Each number is 128 + 32 x the weight over its row's rms, rounded and kept within 0 to 255. Layers, rows and columns count from 0. Numbers have three digits each. The size before them is the row's rms in percent of the matrix's.

# layer 2 MLP down, 96x768, rms 0.262, rows 27-81, columns 256-511
093:153073067138136108111128147115183139125110128116118193161170123083036154148149138108069118068143130121152182084132112143076111097140137177172057048170093135082098120178151180149130160154159135148156155036105149162132113070147126126169107090141126180144185111101156137112108082152133159113087128157155149149136150089130109143111131125106098138143147155066153121099135099095140141140121099180160112121119154133090108075112065184095176095148097115126137138176137172184072164124109097136142154085098117135104114224176220082092111192150142162111125081140140120127144150156094088152112054133097139106129122103066187203218121106118154159104212088153173111194131112104098143153127166115109115099080168123137135153107136099153160114107079138095167158198102126140113088112121085
097:137050139116151129145138123163138114055154182138188144139084198091106129135138094135150106125104120087123178095114184133131174115070103144068137159135130133140176061161107188105065102091151154173079140163127079075162148115115139173101104141118105104105091081171187135102100116219134132157142074160132099060175109152143153151120105094130158136136143131108108193155125165172142082132089144112147159123155097144100095148108134119087113130115106094135135110131182157140095119113106081165068169128141124123124151160100147084088147114098105118113137136110149161078130105102164185074115084147098125137159167099158114131174147143140138149149173177104178174163105123124105156103159127161115144112171105123130139069131162123139114152107149128121140112117049144109120166138132095
105:127130116182142105077057094164057179142117104166129135117165073140113113162104116093134125141146137119138145184107158129005182133128179141099108110193082103100172138091159139142132134155159165126087162136173149141167165156146141101101075139048085109107115116113131165061173185112134132096107164098128108073145133152102136156120048149141138129128138126171170101098145128141080103132144121130111121165113069145140115136181125175123135103111169147091126117134131146081105167185110191089187152132135107124083110126141106166155130198096118102089150136128118161133130128148130167162034227165105122156163149135107156103101122109195130103124128093120084109190099166164131082152136127162112102143167127129148217102128148072108139093145140158073159167063096176101105136071176087
101:125177180123144087169137070133116107129107112114130116139121126149095144102124110083155132145074119138124122093169149071169151175100110137099166135132115139068121128131098109131196157161125112091128125127160116161153137095130101143108114133164077151134090081036201112121101143168153147140125146105106106167133087163104076176168127187158148146170177113090016088211135168156065056087138145150139127102103109084146127128144195156053166118113159111125112142129157157086134104117092140140107011141144127171153074103154185131126186163141171106118136099138104082121147123092151094119157147197111136183121102121087139151187118153151143147175184141099174166151097123185086134124073157137126131184099113076106077086087109166128148134127184129117102088092121160106089164145122146
101:119106099105123114109126140100126151143157104118134182131143170138101104079114127107092104087071144077142052152058073063252136134142121135166057126099100213133112094120119085151127155143142124161114108171141145116151147149158147126154139176138138079149179152195082138106164136141106059174121194089127154138083111142164123114153144110165086186129135146108156172141131156133138090168174145102170073119148165119171175137084107122064173056143150100141142126088105082159105133084096123119167132123101085148104114134125112093122112137101110137089089116146142118088098097091164124122134153174160135102160133139069146149192110156121126125124168091140123127144149157175124125159120099036096112158128095068152102117101158133128125128136113131187080098105170175120097181144128111
107:112171129129135161147208137146206105084124113143131118104142118148111098104145089109133094114191116123148115132105129000105125157126136137161156135106090157186162146144095068141085105128115134145169126138105132129158139115060142118122071159092106139175155119140111107081079106140171135119164129145140138071138178060081134093114097149109152128125139121087107156107202141138127177118147131149131141087149095068140120116100157171095119086168113038128093107109120185126111142125109120120148060165107154099150122153124115138104117101127140191115101113072083177069140194142110139094129194144090119108161075145118144173126126118118103202129130098136108130108089146130084135057135154166096112156141140115158104108105152128129112119134135163099105157149137140114084143111089139
101:144101116088119129162083101066089113077131096070133090082122160123093180072120207084181091125097104117068134101086129096141099146110142117121152146096151075100157170205162132096156118099095095108098147094136157135119123177126116093102168105112129129163093180099126122099088170091146167102090163123125161154073171146181135124117131117107163095086126081100077133113132147144195132074120136037135094110185080153102130119111156131129178118141084171113141163159099108165104139134110086136050082097127139127120121207121161054116108121131178194159091144104120122136122152155168085094151164135089139134123102191121114107134123182083166124115121161099133082137148130126104074120118098170107118131103140141219071098145110135105088133155173072126149122115134122101108096118131199
102:107126206131138150088194113145078136161140142089123116106118162108158110150127160070084129176162073083103096137161134117161100122165120163068098119115167105100146172136063133102145134153119104158152126098125135100112092133082093110113132149148079130070124110146116141127145113054170164133121122171056165148148170153149074120130081116109159143158134115180165119153138095159078099161121143144137109108120132085103116116129130106179103118164101171118109115059165141155158147058177140047132093193137157084127123104132151119131125137169167083187130111102106154126133106122158130136122120084183124115138117166157120131156105115181102177142157091172117149186115096142143112113126116142116176135112112124129120117099166135094161143132154208135130059095128158084170119201142112
097:109104144148122100181161118107153124144115171105104150106107150142122157128141104106139148123109144156064117137154125138127163083126098086110170106116107136134150125109116218139066145176115157147158138142092142083136149185118149123120136104099140109181141133160195154202114118106150115159064115139081126097075135093125115149129108132137133100180109091154083113132121171109111088136107160143102143160121111186121148124152142152128132156123095137109090146090116136182167137156087149079138068056136149115178079094136180156137204131151163094057100110101121143101141146156128130155130080113126138174137145149051154157112076163172137067142172087083107136132087127132168141165156096105161113076158128076144134087184186128123097131082122145113177071129123153139146087179129146
099:104103150142126156179139088103095176091097137122185101174144155171130074100155155109163158146070154129136170087203157121143115106130149197138090137112128105097110100158141110079133117169099104131100146098141145127082142070088140034143087116175146128149041154164178202121141174163158127118164143062108069082133122165167159148159179136099149116140122156128146105191171089138132112141130154105123081164128092080097128133155113138118103152129131084157145189114166091148148113181072108072168146123109119092156194110097098178100202102165139157182138117208084157137122110137052148159087136110159101150100129134120056086141158150142176071142109142139207180117153106185142065180127079152157129098109122087089120104126097103108140173159138117143128142139118141160105086106077198
089:113166139086155106095183116141107142150098122142164143168120124189125145107165124136183117109074133190141147139090190056132133091086095154121087142114085098101094237088114092143077132130125185140155111094144135091165097125108147072092094143103100133147158113129177143039111160108148128137168151128123133141111077115109074141074105113120116198162137056155174073085152141132158114139138111194116116133126130130111117056031160101095141124108118120110157139113103118102159102243083090163068072127164077146107131139167153150117142152142172114142128063199042173141121151141124125100092112160173135134113066107234187128138102163155168206199096193117157088103131174125073094169093118121132157134195143155117114146187172153183135125108125083094124155121068161112095162095140176
115:168128159097146109123135201128164118161125135164185038148103130115095148105112100134196161144134166149140112033184115064147070157115113083156086177087141094152106157191130148149135081155140088090098081123133083134151160143158114103136135112101107149152145128152112111139135111155189125075169173208109098100081138087112082165143111154176152157133091114187054171156154113117174119108122143151097088128172127085150105135100155088094119135184103118197123086106115115110136133100138125148069111102131166154128156051127156151122092208205138136140149165099133183160125130133177100120188111134174156194140154144146141196217132155093085157166096116107132217078185141152118108115147104171119189217098107135123144091132134140186168141033144145131097090124105156112096122164103165
102:141101111090158168127147094100077165100116139107103184163115203164104139133162176169134091097140087132124166151119103063209086110139132112118146053158134101147132118099139168147123149132120064167113150166140134191137152110045121110107152141127189181082168153135116082145152145078130151146167239103138154107147108205094179120115163077136130124124167145120167095130069090065120155117130145127164155065161122114152110122117131138118115139121181115143116164136116151126153146130146079149142085104108114158127140110119104102140090086132164108151077128133151069078157202083130146153144083130080141109085109111100143113152150161130154098167143062084134105137136108135127135136130114081191191095080087102087041137134131115134195138124142145119105104117136081111118112067107147
101:033084150101127095112103161067147158153162126112123117143159102147136145196121163089164102139167150143138137140154162171123160127092133215136129154156113117133160102138089112146104152159163134105127136058116144117086166149170114108081173149096140107137140053125136153187163194096134189129145163148108072152127114144136074147158100130078126101140130180185100106213097086139090102124122156124088077088120052114101117128144120100174112114105119132091130152106156156106146125118117107101177146127150133102158094098139092143131108110129193085114118163058197151093115191124091176143144103131120109070145091134104112092073104168172175108127118078088141157131149163083121129108119145142111024100130156144145065120088083150109098059173145148137128158171104119090147150154141195
101:077140123156130110091144132202176181082148081164116157106137101146139189090151096129116158106121080193078151163143140083026149176166130150182116117161111127117105136126147080175141097055105122122152079109144104127111094109126128149102096176101128084133153137055130146089135130158126131130136122161103090154097133108121100060119103117145107109184170149123094163116155101133128109146131127105170166156132108127124122127134117117153089156097127110137122156165092158130125089139164173086131084119164133110127119123111147126173145156059119142120093109120122121152093131116053167137073093193105129145173112122130138152152114105123136102084126155076121119151111078158119151155162151128145117061141080137117151124061127066131126094150115163148083145147109115119116155089157108
101:122154142138065132174124139084186078156220094114117107083202139125107137169089148151090106157133112064150092103093130147079154168140161107133124127146108155096121161116124075141117113126128152148049104142112107217140136170127097171122174158141125125137147114169073090141158178116095105136150130114060177113161147057152163174081166147123106116175149102129101167142170163140186128152163196156073114089154121180042113104133127201119119134112172154117174137118166132114142151095054151108106050178163190180184080115102156144104138138145149129120132171157139142126117089108178131145144170168105113133146111127112133185201149135105120179144107097173087136209081128139111145093179109087110067180184144108096104089136157126176148131111134159124045084126179127108124176129119150
096:122121171133111137104073115093095109126089139135138121143113133201111122101098162142209129131102146145098084149154151201125144107132109154138097148124188126090180148101164146154118139089126151146148133092084072103153063120088114133128111175134114100077166048126202134110165134131085123094075154167142099097114079102161080123160128096144161131140115160172153147099097132146131080108164108199109089082135128193171093138144114170113147139147098185125199119078159133109112134134111175155116223128115121100163128089140020156127139137139130121119151090099137086122145202125133117124112153130131109121116039150131080141046103141166146152154164127113119182076110136190057086155118085187160099143143161143085160087107156105174178100176163196145186139185151126094126129122152175
098:062139085104062124140130157094137109112141114117135099130140147135098155171115133110153156140145151170143154146138120209109161124107121126162124132075131164143160124203137143155147140144101152173113180199087112089133102136150155134115159123162088163167151101142167178143176152065079154182115073116124173160134144153093115166123142129125162103106109143142128145119124153109130160140114051071117095082121147140118110135154088164139113115134133118171118103137129111108153121098182151109112121142114105078189168084117115164116124124195178124100089203088103182151118149092114124134109127112149068205118121153141118084129119149110167077118100144120078157118108111114142119112088116168136147174147068115011142120190079120108126106139165073136149149095106156121144205112141137
106:104142098135134172168062116105088160126166123182106140153151157128166107084115167183133154078121092072194094123079122086177187041102142125129163119106098108120117130165107132137145180170146080147111091155219145154103156122140140144084110085132077087127107136116124070129155102093090084127121148192066056150120107169156177124158095094117136107120148093154144134060105090088136134080107186093120107064150161118132126176092142127110131125106175122133135121169090122122167137109140154189186105131083094097201107118107096146155108126142102207124157121148155125029119208167144134154080097154092090139114143128154171129126152119146094143138117146115095138128147107103133143133123124124169089135153124156079073117134090155129135115115141175160168166180139118131143114150093151
099:125098161119142151145113170146161140097144075133158174121106206187102112133102110117122143144082165103139000130137131058131073111087086135182158097122083149115119133126076064096080113101130169105189125121126110107233073122128149141131126169077168109172106080159128156139118104094115184131065074107167105193075170096133124088100109100086183149160186061142143104193181092128153133135135116160185148129107162073143166156121107158046152086177103074095138095158093127146154155109132105094142154094107161165132167116111127102154146126162169117100158091112135187125100064037161113078112154152132106126167132106134120082172119187113118142154138150123129098128173151120156119118106137108139104107096163110080147084164122154143101138209146128178129163101136156105094139104135076
098:176097050122106139159155102152117134087113145136072132133094100196160191155163153132078152159083115171124157102177121091124131092157164140080120097096125125097082158145139094157212135149148140186172159124087131132118111169142166146121127146120113119147177165138146087116121145096162127123107109176142107142075146115132138092128156115148131170126092119114105134089085125122107101100148105051156165172131049150144158167152178088062154188091125107123116141100126149120132150140146144112158113094112140166111094101105188150166116083114187093116110137138181072146153148173130148129102110164095088125153140116056120173124106162123129135144096101104121116214149108143139156192162120183168083152203164051221105185145050090210120107104085140136188121135140130151136098090134142
097:107110098127169150104158151075097155160068102115105108133104137137125150084120135120126167175092142143106185121218131159095088106134143185134095122127108120116094117115140010176102117151128160149131162165131084125102199128128145119128112106188125096164143144105152162135121161081093166132133108106127123097158065115121136093062097166124127101128093140131127112164137143152120158091122085079107109143099149155129151122119192169172183124133126117152116161155069112129155143114165146100087194157134102107135139126126116171113149098156175116146113125079149101159104135111132076058134114134131119065052120142120128140161191132140175108154129039173094166116095151108138122145117119136138064160147082092089083173167128133139097119158113120173157105104135122122127116113091123
097:057125057136151133126107146168135158106155093118147107145148106159079177142149076094083183108125110097126055101136139092197111119117143157078081135111158140132102121168113149131110102077155095121114181151150140180149151116094182153131159175165135161162157165137057077131149149199141138133176193141128108143172110166130176092110181130139136114106090104124140118128148105150187134175149132085136068133196121132089107111052114119133138160166130103130105121115156112137163123163187149135084129098128111159114126139111108124152068068144137175102132099131139130158070118102095138185147153169124115136177096069091145147183152060115150075152131104167210130152083160137142117093127152140113138101162129102095131146141138156158116087198114051102133115103122156192126134098126129
101:170116098132102158139144107104143150077108165117102159153143141149102150106101174194157127088141101157110089125128107018155232103145151159099146126150089178158133146115135119121166106167151110154082124144129146109105101196115132111150152108093115100092108071123115130202124083173063134132119147196138186189118139047153165094118151154094129138124117143147099169058183065113076144171115176148059091091076163172126144174106138129120172144074171110208175144135132097165161190122098122173151108177147108109140082076152138166134148108177135164149121148116146129139156135123136118123147137143097170188121092174113132130173134168147158145107140123184078098135093149166148134144173193096123096096127171146172113097094102120127122152147200043151110119064154123118090115183071107
112:126116123131127127192144170130160127073143135172106126128165152131141167159166134177129100165092140131132088089146159000197117144105154103145140135116136093172143119134096081131171146194151074130095115154073136159094133149130142132120167102103106125184105118120089197164167078148145163114106157134066090080120114098149155088179173156135147095141124069154084196115106167108124107146103134120069154126178208086129102180100133173116179198180128144128131162127123112150178140097150110137182049153170157216122126094167155101113115154095155095129094085153154053085179160153196115137133114112162117106107095208133121136123125192082069133135143076192158132145113179116098094099125121158148118135194107153122075122093154145145161109081172174119117069075115157141131135128165088
096:193104113134107144114101140105136160165123117111137113128132076142123079107131114111174144214152138145167130114110173163168119175108165115133123130144164119145132061107190171069120078126171108102141124082112153150111146116131099208141194106133149152117098146093204143120102197109110070108113140157125121173162078146162143175137138140144063107157145126127149122146119128106089101092132139100085139057118133146074100126124196075151087129163102110155151132143085074119128093097167185069101124169154175127137101112078132084132154156147208109133122080218146148197121086089200152184121057156071144123146130127143103138142151140060209075149133140175157108084166135110090134117122176138133101151121148111114081105154107136145113078146145098130087087091169085232138134110136102
103:127093117124143153132139126113101187230099147139129121138119120121133163045093098126184116121063121086090133112102077104137152192108097144130166185101128111119144092082167131125125151112139168105127159132131138129153123121145136082171107116096140130046111142131116147135111136111116138131144124112120132111121053177149091184142110092163161147126173147144112093022088184133136107139120126163144159096144160165153082113126107126058097109150159077069149182125118162178136164085085101182160129128098065116130169172153138112181153153158206124110152085143095067149124101106092149094181108155084096117120077118155155105097118159146172195113145072116090147102129107128141128117107185139157097110151077159088108081109098190079119138088124117173080203109121161146043102093144154
095:096145117153145145129133141149072165166157108152120115082115130067124053117216193200092145115113134104158094136179126105084122121115090105134113128130171113148122141141129139130141124153118091187168138090128162109114134149087128071155114159097139108155169175132147098152104201118104146153138178116161138089210086168179117142161129146054139134100101118139152137151096130169114174120205111094143129127149183183161100165134151089142166187099099141100153120161112158132146129138141150150094128047119134070120155100105105080113126224150116065074163162108116122140134092105144145132139088157148128137128103137111149149151175153097120153104164060188123142131152124108120112164135115161160157165139124090109113145161148120085158122163075133128133146158068128106160120141158090
099:137108131194136136119143142134132174108210095124109119115142166139146111098104094117119176127146145094138158133110105127153199119152104139195097062102151145110064105140111147079058116100136167176156143135116120213124127150124125227120122146103143089108124096126128155157064134136179100145108151118100101152192153157162140093138104106181122094112083062176091105181114160113101115182117124129146148099121131130132124119119095141150135164121157130132087153164089068094141129142148129213152112121195156143121093111117169080173120145175122196115179128152159123113101139144164118108079086073188136186156128097154136088099125128156101109132131110109134079151128142138138141135125080120121193104069074085130154147094167127139159149170178129098148139154178111097075147060107112
109:133101168097136090116149084129194105118131152109110104111104173097167131161120127102100061148117163111154076100092134132057187123183093166148074162109191103148159145157095177117134145139133135155111120132116164168137113157109145157121172095138143090143167092119107167119159090129119188163101094170123133095117127164164086075168074099126214118144111115159080112129151176117107072141144165164094100128075109124128159115148164192160108152172118159157167140165149150072094136074148105093161091151154146115107129072135172152126094163120132086166109166142185126075126139144166115096190223091133090153169094129107134144138073178124131137103158107129143110159190106127124155104146108173088103174150144104158087135111093151090170140147084130107104108139124086107143128171211123
092:101145156187114116094083119110147080163114112115111132128134110129090141134058159089082164188097102181192118128133152140051122082138153161136118124165094125133148068077116148171158135148139159158131170126145154117108146161046144133132100086109126129105144141133074152116110139138133108223136107166094153089133144098165145108135137102080114090185103045099088113064150127131148132108138243163147135179103130164127098080152155149183112140087104129190146143113167100119110087118120158107100127134133100088108109153154091106133178118131172143063143143123133119131138106088152110208101114218099165102155172107169101137131124071152085211147120154160095130123180139143081127185105122132182090171133101116127152142176175115097138129115083147148137119121161118129126164151191139
103:133105170158168115096153206132170112107138115113158146193202097121100111149150174112153093147152110108119128125132095178087180158126165145062102165103077150143185080103144121102089139141123153146088079131148119174156210130185179136126079102112137124132130053110082163171129097174061157125117147080086143161142113132143182102111090148126141136157099164141148151158131136083156147153132133180111104067131110157165079158112056095124169153131146111118168129150189107116044202148094162151136132160170180132103134189149172125113160142204096029157094139159152121090176102154157130109180160147223167112165102168067157146137141089166079172139124127186097118049111137175161099147194144089151108161080191096139115095084131120156120096094132106084071128112147169130116127081128092
095:130100144199160136118153171158154141087139084106126100141097098125117128188106104122101117101137133144082141175088077068115148173093147124111131146104107052153113129096106061112065109131119158116071124154116143147137185096183138152126161113137158111140143169126128147096129170112124169132168073133151195109112095156144107083188181148091135137070122135087162050149121118117125110159090180135181123172204138116199143123077053080140121158126184116128127169111139134125111115151132144112115133131157156089086113164146120147120178087108111165095149115125131151148154127144158101133093094131134125101091101164160082150163059116120165064108148204175130133133165142097146114143128128094139128128089178095129079081175150144090085140117130168150096084095165184160107171127156056
098:222219079140153092111108137131168127088143173121166114114131143118121123106141164199117203147111084094108098126144119115154226133131126086125109097129229134167140092088123091096124174096133141093125094133058114129147133137148099134122115185147182124123117136121121109126114091147128170132154130116139099163085068131131096124091094117087090113124124089086144114129163108110116099111114164142153164135127139127140120085109104107140115158086148147192143156106155118167087177103130123122116083051129096097186101129149118088115170100122124170125158187127147143158167124154120093064123143180122171164160086119107138137146187175092137077158151096109136189112105123145168133161159095120127101156142084094160154121104140158100115119076125147064137100069140165144113097158186091
098:131155129123134116128133099154137129133098083109131096136141149158143098144123142137105170091114095142144097141115087165189131090105145097124109158163077110076087125068153135143171116136156155148108159079155112079197127068103140156083099175140111184127163112162087160111127092117106109129133128126157084135112058136181153107123108113147104110106110160123132113064111099138119169188141106101129110151155125177126112135123102145075153094115159118103120116088138136166064135121191108131161141152118156069156165126123093133127123059103109083137139112164128104136121069096176074155126143115122085106128136151078100165095135153176175120193112106124116057066127171103078146161079167089126065169180112123123142255144133093120183121123108156116104109178151111074137149148141146
096:117111107143127099102168067164174148131081118148117078059125122153147108150189168078070142161193183122184123153098137117105132149130156189126152151114090094126094157107163105132170093062139105150147128148129156148142160154196067132201146115133125115102131165096151121181105083105106178174148142125162142112137126135141126115138152133128168071170102156134108139119150154146145169125161098143162148132149056106155067167089158169176144196120122120098076150139110123123138119080105198125127144137163125172093134123132132111119123171135111118144158107138138224169127085141145123161067117099153183102149103151126149158113125133069113141109137174134200088142167106132148102124129141190093119078126109156123064076118151098096079071119150119134159133129138179131117126068124080
092:100138117165138131118053102129185157138134133143163070096157128159114122199143047116052120136187176136132135118143099114114141136159118162139157183088169110109108163164125162127145079133073130136105155122108123144124162117141081130104142151123186099149127147158143120155181176085131171107169114154119142195097133144106094104144146144124134095165088081127083153087157127109122076118128115127142169132136154156118158083099101158141121141114110179075115119096102132119103090109178107122094176149141221117083102135083096146121129100138130094120177126152149065118115130136129108139094139098167147110069107084243136142097154160090130131128108096198112117138121098173189142094149136141142147106145089130112177182111160164117194134161127109103137085019140161138166180184145134
109:159151149118105148148115157173165109095128161115104149136114132117110110138140132131131134152122145125122128108148121087122123077102176146079166134139102113158128140146162107165112106124122064134157120124098089190135134157132125136112143130115152137180157115114076140105143097131132088182135123164160126132137115112138129112087168144116076145115137046126203072147145113108119153081153128095112160132135069155165103118093164094096163170140084108100069103150113133152145087113126107158146060136157135202141182138091130094122106128122143098159066110149100137161117134137057109169157120142122132159144121134087108187134145088065120101087190141086162104130058105167146137151144147124129172095148169137122173129092146135080141120104159111109110145084112065173108166044118087
098:117070152110089159161133093145106166099148099115117174125142125115098127159150160079154087113148049134122094144085087103116149123143097135157101175114058082127073170119117061115129097086088140086158103117124125158115084145184124114067147133129176085130139185061105161165111141186111163133100184175168198128089149142096154093168097122164133073117101198102126167173129138128112140176125154100145103140099112120088088131093143165168093138125160101107115188208103138110182108131072126134137123113077153140114072135136128083137140107161146143120117135132092184126146105117144075131191075139166111111098120096123104119149098089111131080107094156123138127180137133098189117164162137115169132147143133087190167101104172136143099176174130148126140071156144153121111116135145097
103:128136102105102087137116134172152131082133159138179092196119126143140081142160132122115136182137131111136135059111173210175134119086159132148202123159109121087097090129144155151138094151118080108084117108154110101125136127068174130126092105148163120136116136126211117146227121130098149115105132110056153083089085131123162149141139120142106125128148105118138102132092049105128162119132148096208120136114146110180090130139149117128155130100132125072106109095171088168103098175224115145172159097148106141103069088173146117111147171115182145164146123133105128130102079166124115140083139125170078137147164082130088133089146132113126111155092124099129098132164141156123145205073171093093123105145216123082133111153104124061084153132131111116108128086098147112121058140127154
111:128131170129116145120132150161145146150136133215131100117127146163159179100127089116147143144099168180098131130154108124042181186101160141185117120138105162145124134097106151151148136121166181186141084091136111134127178154190145129140111073089140101119107057136111161137119117113124114101127127112172135030110106090109092150123071139121130125141140130125134114196169112150105140155126117136097074168124185141152106172141143127111135163131097138120104133161112161087093154125092144087187107166231127120114101094096104172180146097077111190098160163059083141126106127140162152081114196149135164115207100127189177134150145103223135191141122067096068157158154100168136083093183162152071134127151117053152198149118141157125156122089123146127068144058075129139104158148114096
103:100123145138129088087127084135110141115150145133133136129142113212080194090123090133138142132140149162107109199130139142056131130151120135125118082100125131140098106073147122063151129157141149127067081055135092113083123076138169147148105098129143168099087063166134149132139108163123192158133100160081132152113172121136162158116145165103159136131116124155142135142143206122118109070136079157163197122067160113134147143137142154152166094094113076192168121113090183144088166122115140152090080208105192120060119139128197121136145113146133140101127115069177143143108131130088130156110152130150142122082078148076149152128134129130177126107143099043076200103136094200152101083113135085144055149120164135101101147161186120159151148147161146153109094120107155165142103154137057
098:154184166166108135156159134150084175125157139137113083114129113132158082106143108152118125122099144121057162139117150113142151131132077153137147073052070170135154137110121094187157124126077144095149142138094112121148120114180099153140113135141121128145091144069126114136132120099134103174136150094169162071106081135051088128081071106161173094088146087154148106134054136111133179088117142178135096084187158112143097087180156162107107156125184137090088215108097178130113099099171120076149123131107111123122107145131134138165152130141161081155111127071147112139135143115185150086143156131097082128158075148201119118200073155098098165150144085144093109144101171121148035183158086155160118137108037136160164150114139093098144114137117070132088137109110122107119186145137090
100:157095113154171147112095171166163189143111126112101137111153136118157154123127085050133135102128103115138052178129144132160158104139116168137104106116170135147097128135149140169126128118100130115104117190219130120108109100119117151062096081165147129161141120146108127124151118115166084175123215075111154152155125067169112146147043123143117174054158152161127161072109107113102136184140075163106137176083146123146116162103141101108163148138107155108180114111144120145159133159128132158086065181099123111170155117143094132159178160100074120120122130118136136122097145157111109139071108176050186099204193161146122109173108096141176161098082133123097109112088132096140134110106127141163108115132182146146140114100105101125116077136131156106148102122124153142199107185172124
102:148101145170129084181110168131138171135128157115126142122096143117145142190191186136167123106061108114130101149185153175095142123132141056084179169094160134134184139208108129152155149147167150165116148049127121145107134192141128129163158174134146135138125147174110113105147109135089105133102127217120067076102129123130137156118135132091143099134146128151161175123219119081130093106148161139190121154131081152114226100167120143073142130161080135021157129159127117124155156139134127147111037100181089133102115133145127126138121141055146101139121159125161185075223122142097113098148148188120159083186081128149108143114153139139072122101186096152150127140072126134170142115139120106145187108146179081116136090142086120150158084095052118128132148149108185117181149112127151
100:146073048151110158167120074074111086082136135070115091134126139103173129212124116140084063097168152029174103135093159105193118125064093152100126082115154109152106068189103135115093081127079075095110090119095117104168104113064137156060113179079152126091146165142082138151136153166102168107131142113159120082123178126167095130168092154128082120101150163099116139168106116074152128119087146215117128105178144096123069120114074075148160121101132062102129134151122170105178096069096102165129108139099131150133137183160112139078084130085138081128114121098145092097098128140165121121110122141155168112113128124127094171142118087079102096152053103110143142121124182104100137126117119071155086136085079152150135164115093168191108153174161139142121217084078139115061114133136108
110:112150160155101144108158119129172159100138132108109120108172153166182123141110123110138154081057139089189041102109096087138125114153132122155109149173143107211115128132161094157112175135116167101119095139102081194128097074111137099098115143131153116121175140106092123122137145142156139089159139117093128121096132043069082110112101165113098152147128114125195093049116118164152151083138163090185136146133176134117094167117101121193133152103161140131107141176097150132111173066174133134137095087126149121117114147109120152148106170115147143129107105164169167179092062153149166126123122113085142150198157123146135156126125187094149133107095122135159068129150156144127122131111146101141186123088091188151134175126156119212129147169126176087124146182144117142168157075113137
101:131170125079117117116161126094173125127062120095157142136147131175106183148133122107131168161161135116165085176106091117208098139129111142107068150132084125145091128096133107106104112175093156120091125127130166181133158145108070116125152132092137137127190096132054088213091100104161199172065165153123107181080146123111101094145116148191112110178127135146117095094086127072126193124123102131092107137110200107102187160092135135102171167143157102123138092165111087161099111144150136157076092143127149149102086144104155068143175152159148196119105105135126160130117063090119117153162106156142121115126175124152140109091123144128117083133171054077163110151106133142151129111092148122181079153140120111134104165095186093147156151167104087131142112163121173132107146081180114
091:147096123200125145173165118082152113143140137117172133163128163110143159135148091084086094076144157107106138100125135202176088114106092139086105119156117110195131056146154134147051096149095095084128146098133162096118022120133126079125145084126162131109185044180194135155117062127104124144073138108136172165137166127052113127111108128109162130081138163132203121135183074163144091147100145154160130138141161107124106077074090162100084121124155114113107133199157154155137186102159098110116122113141167137136087130149139111119129161108123132182122153123146109172152089151077164110121141112140083164151180140152120112104145101121118150122133118139178092138103102088104106121139139191087163110153160149124161116103143097093093144096150081148054112129081092090199151135187132
112:125122088104157132115149080138109114124051183165194128127140069154139147121142161029167158116024084148166149130110154148112120092127102153126140115094167125142139114143109179122142089143170130168152116115159155125108146117082137123115098076094130050150158111067117147123104145111115125115157136087118153030120158176146121109172104156145148168073047137166135133134108131098090116097057141105173100128136156110153170075198082097132095104130050107138097082143125169127129091127092212163074175055146100132118134162135140114086133163160142121139125113114098156129078170119150161154135168074180166076074143098181150124161110177153088096104121136133171116107142141105094142054108169161150135176107072090100100148198149145083081097186063115162143074182109117101128140138082145
101:155110160206126091154090101158101150044127142114075127117170187097130110128169063172075065146161139132160117081185132105065134118100111153045106124107130050161107132122154176115146129152094125104125157049100162194178123118153163118124079097065137127113095158118130126191054123101118204146197125111152094066126202106125119154120093136085174104138114145106114120117117089102087147164133144106156136141094132136216178148148127090114160109113136114103091092118122185102117107102157138124138168150161100146150164096074171133184122082105149112130086141137079121135127135127191111120149127172036172092175148125123104116142120171096111159101147032179153087182108160155164069120158161158148170116105169151041086101126099146096069129130121135127046151083105169132097128089101098
092:098123148080132072081122083144088116095107085064142152163096166154121150192127222147095080149143090120117153115115137135142101055136153124122107125081155175106153132164113173085096106136157122124119127109108109129183121155126117199124092148108123140159112104096051147081121169171130117109097177132123151088117148136073131101103085163089126164103070149051101141109114175171174115091121135117193176161169127098137152140191107125107161129078111135141121116112098101042166102113090124164144113094120090064064151111129107141121105153113097088118131156129096115151153134134217153138124201139100181079104110126075149128105117114102126087148136105110153106074144097121190178148113158145131113155097127112113140116163112180140115182079190166147159069107183154133111095126117066
101:130116124105152151078130080178092141134142141146156145153153133131125110134143101114101131103101171165165123150201180122142078095152101099148137127169117078127167127159053150103167142064122118166118106181103116087130120155103105111134117160144160136101154147111150138106121176139132125150119094155160085134224187103106073136139092098149095131123122120135122117165180105073110113128038076139131124143080181125116163120122133129169104138148129164140109138091118151156144091149109098142094121140137111082142127133101110059096122114094131147112130135112110137119125155112173172121107128074075163068121110146179116094110139087146144146116038091166137142138172115112035070110130104148163170115084182096150117136149142146105146183096113195149121173129143134121129146109131172
101:164147110104133136174080132142122116127183056143118156121042150100108172100224126100135112102150099144228114123150121148082151155073167129131151123172093135160095144127106136141121124127122156095126134117105121159126110112166127119152142134162162152152147097115104137090134142114141145123146136116118171138166078106037144125109115075143130079087147070108128098130093125093159095112127086124075114111143117135180106130150114181076078148083100107106123128143077094107140156139149146143134107101084116151165137134097134091184095135074076107174063098173129146151109073126104072131081131138198099106141099089139165103136166219058164090101119137161132159176096103122148188104115156161146152135125122108085124141087061099157134211178122114134221121130157100118163144158173115
096:141157179134114086143103145138171115163180162180159078112103128093043072170099141121192116106128144117110109093136110122159114112173115079159193114105112128178145127136128153151125134139152121101157186175056082129140159106149117125134109091109140127133134132145135146133118101102129126135134233172115145143176083138140107126112167177094117151129132121157076121144077158144107061138101125112145152156167135105105129143054144146146146148187113162104152121184127128132061111109143099160157115177160099130157146108121131183153168120188135113167148128124138159164138119110179123120173138056128156131135157144083126150103150125094157117055060074101213120161115123152135170112221158127197129205153132109036067151117136159135128120095131138125128112126122084165166062102180140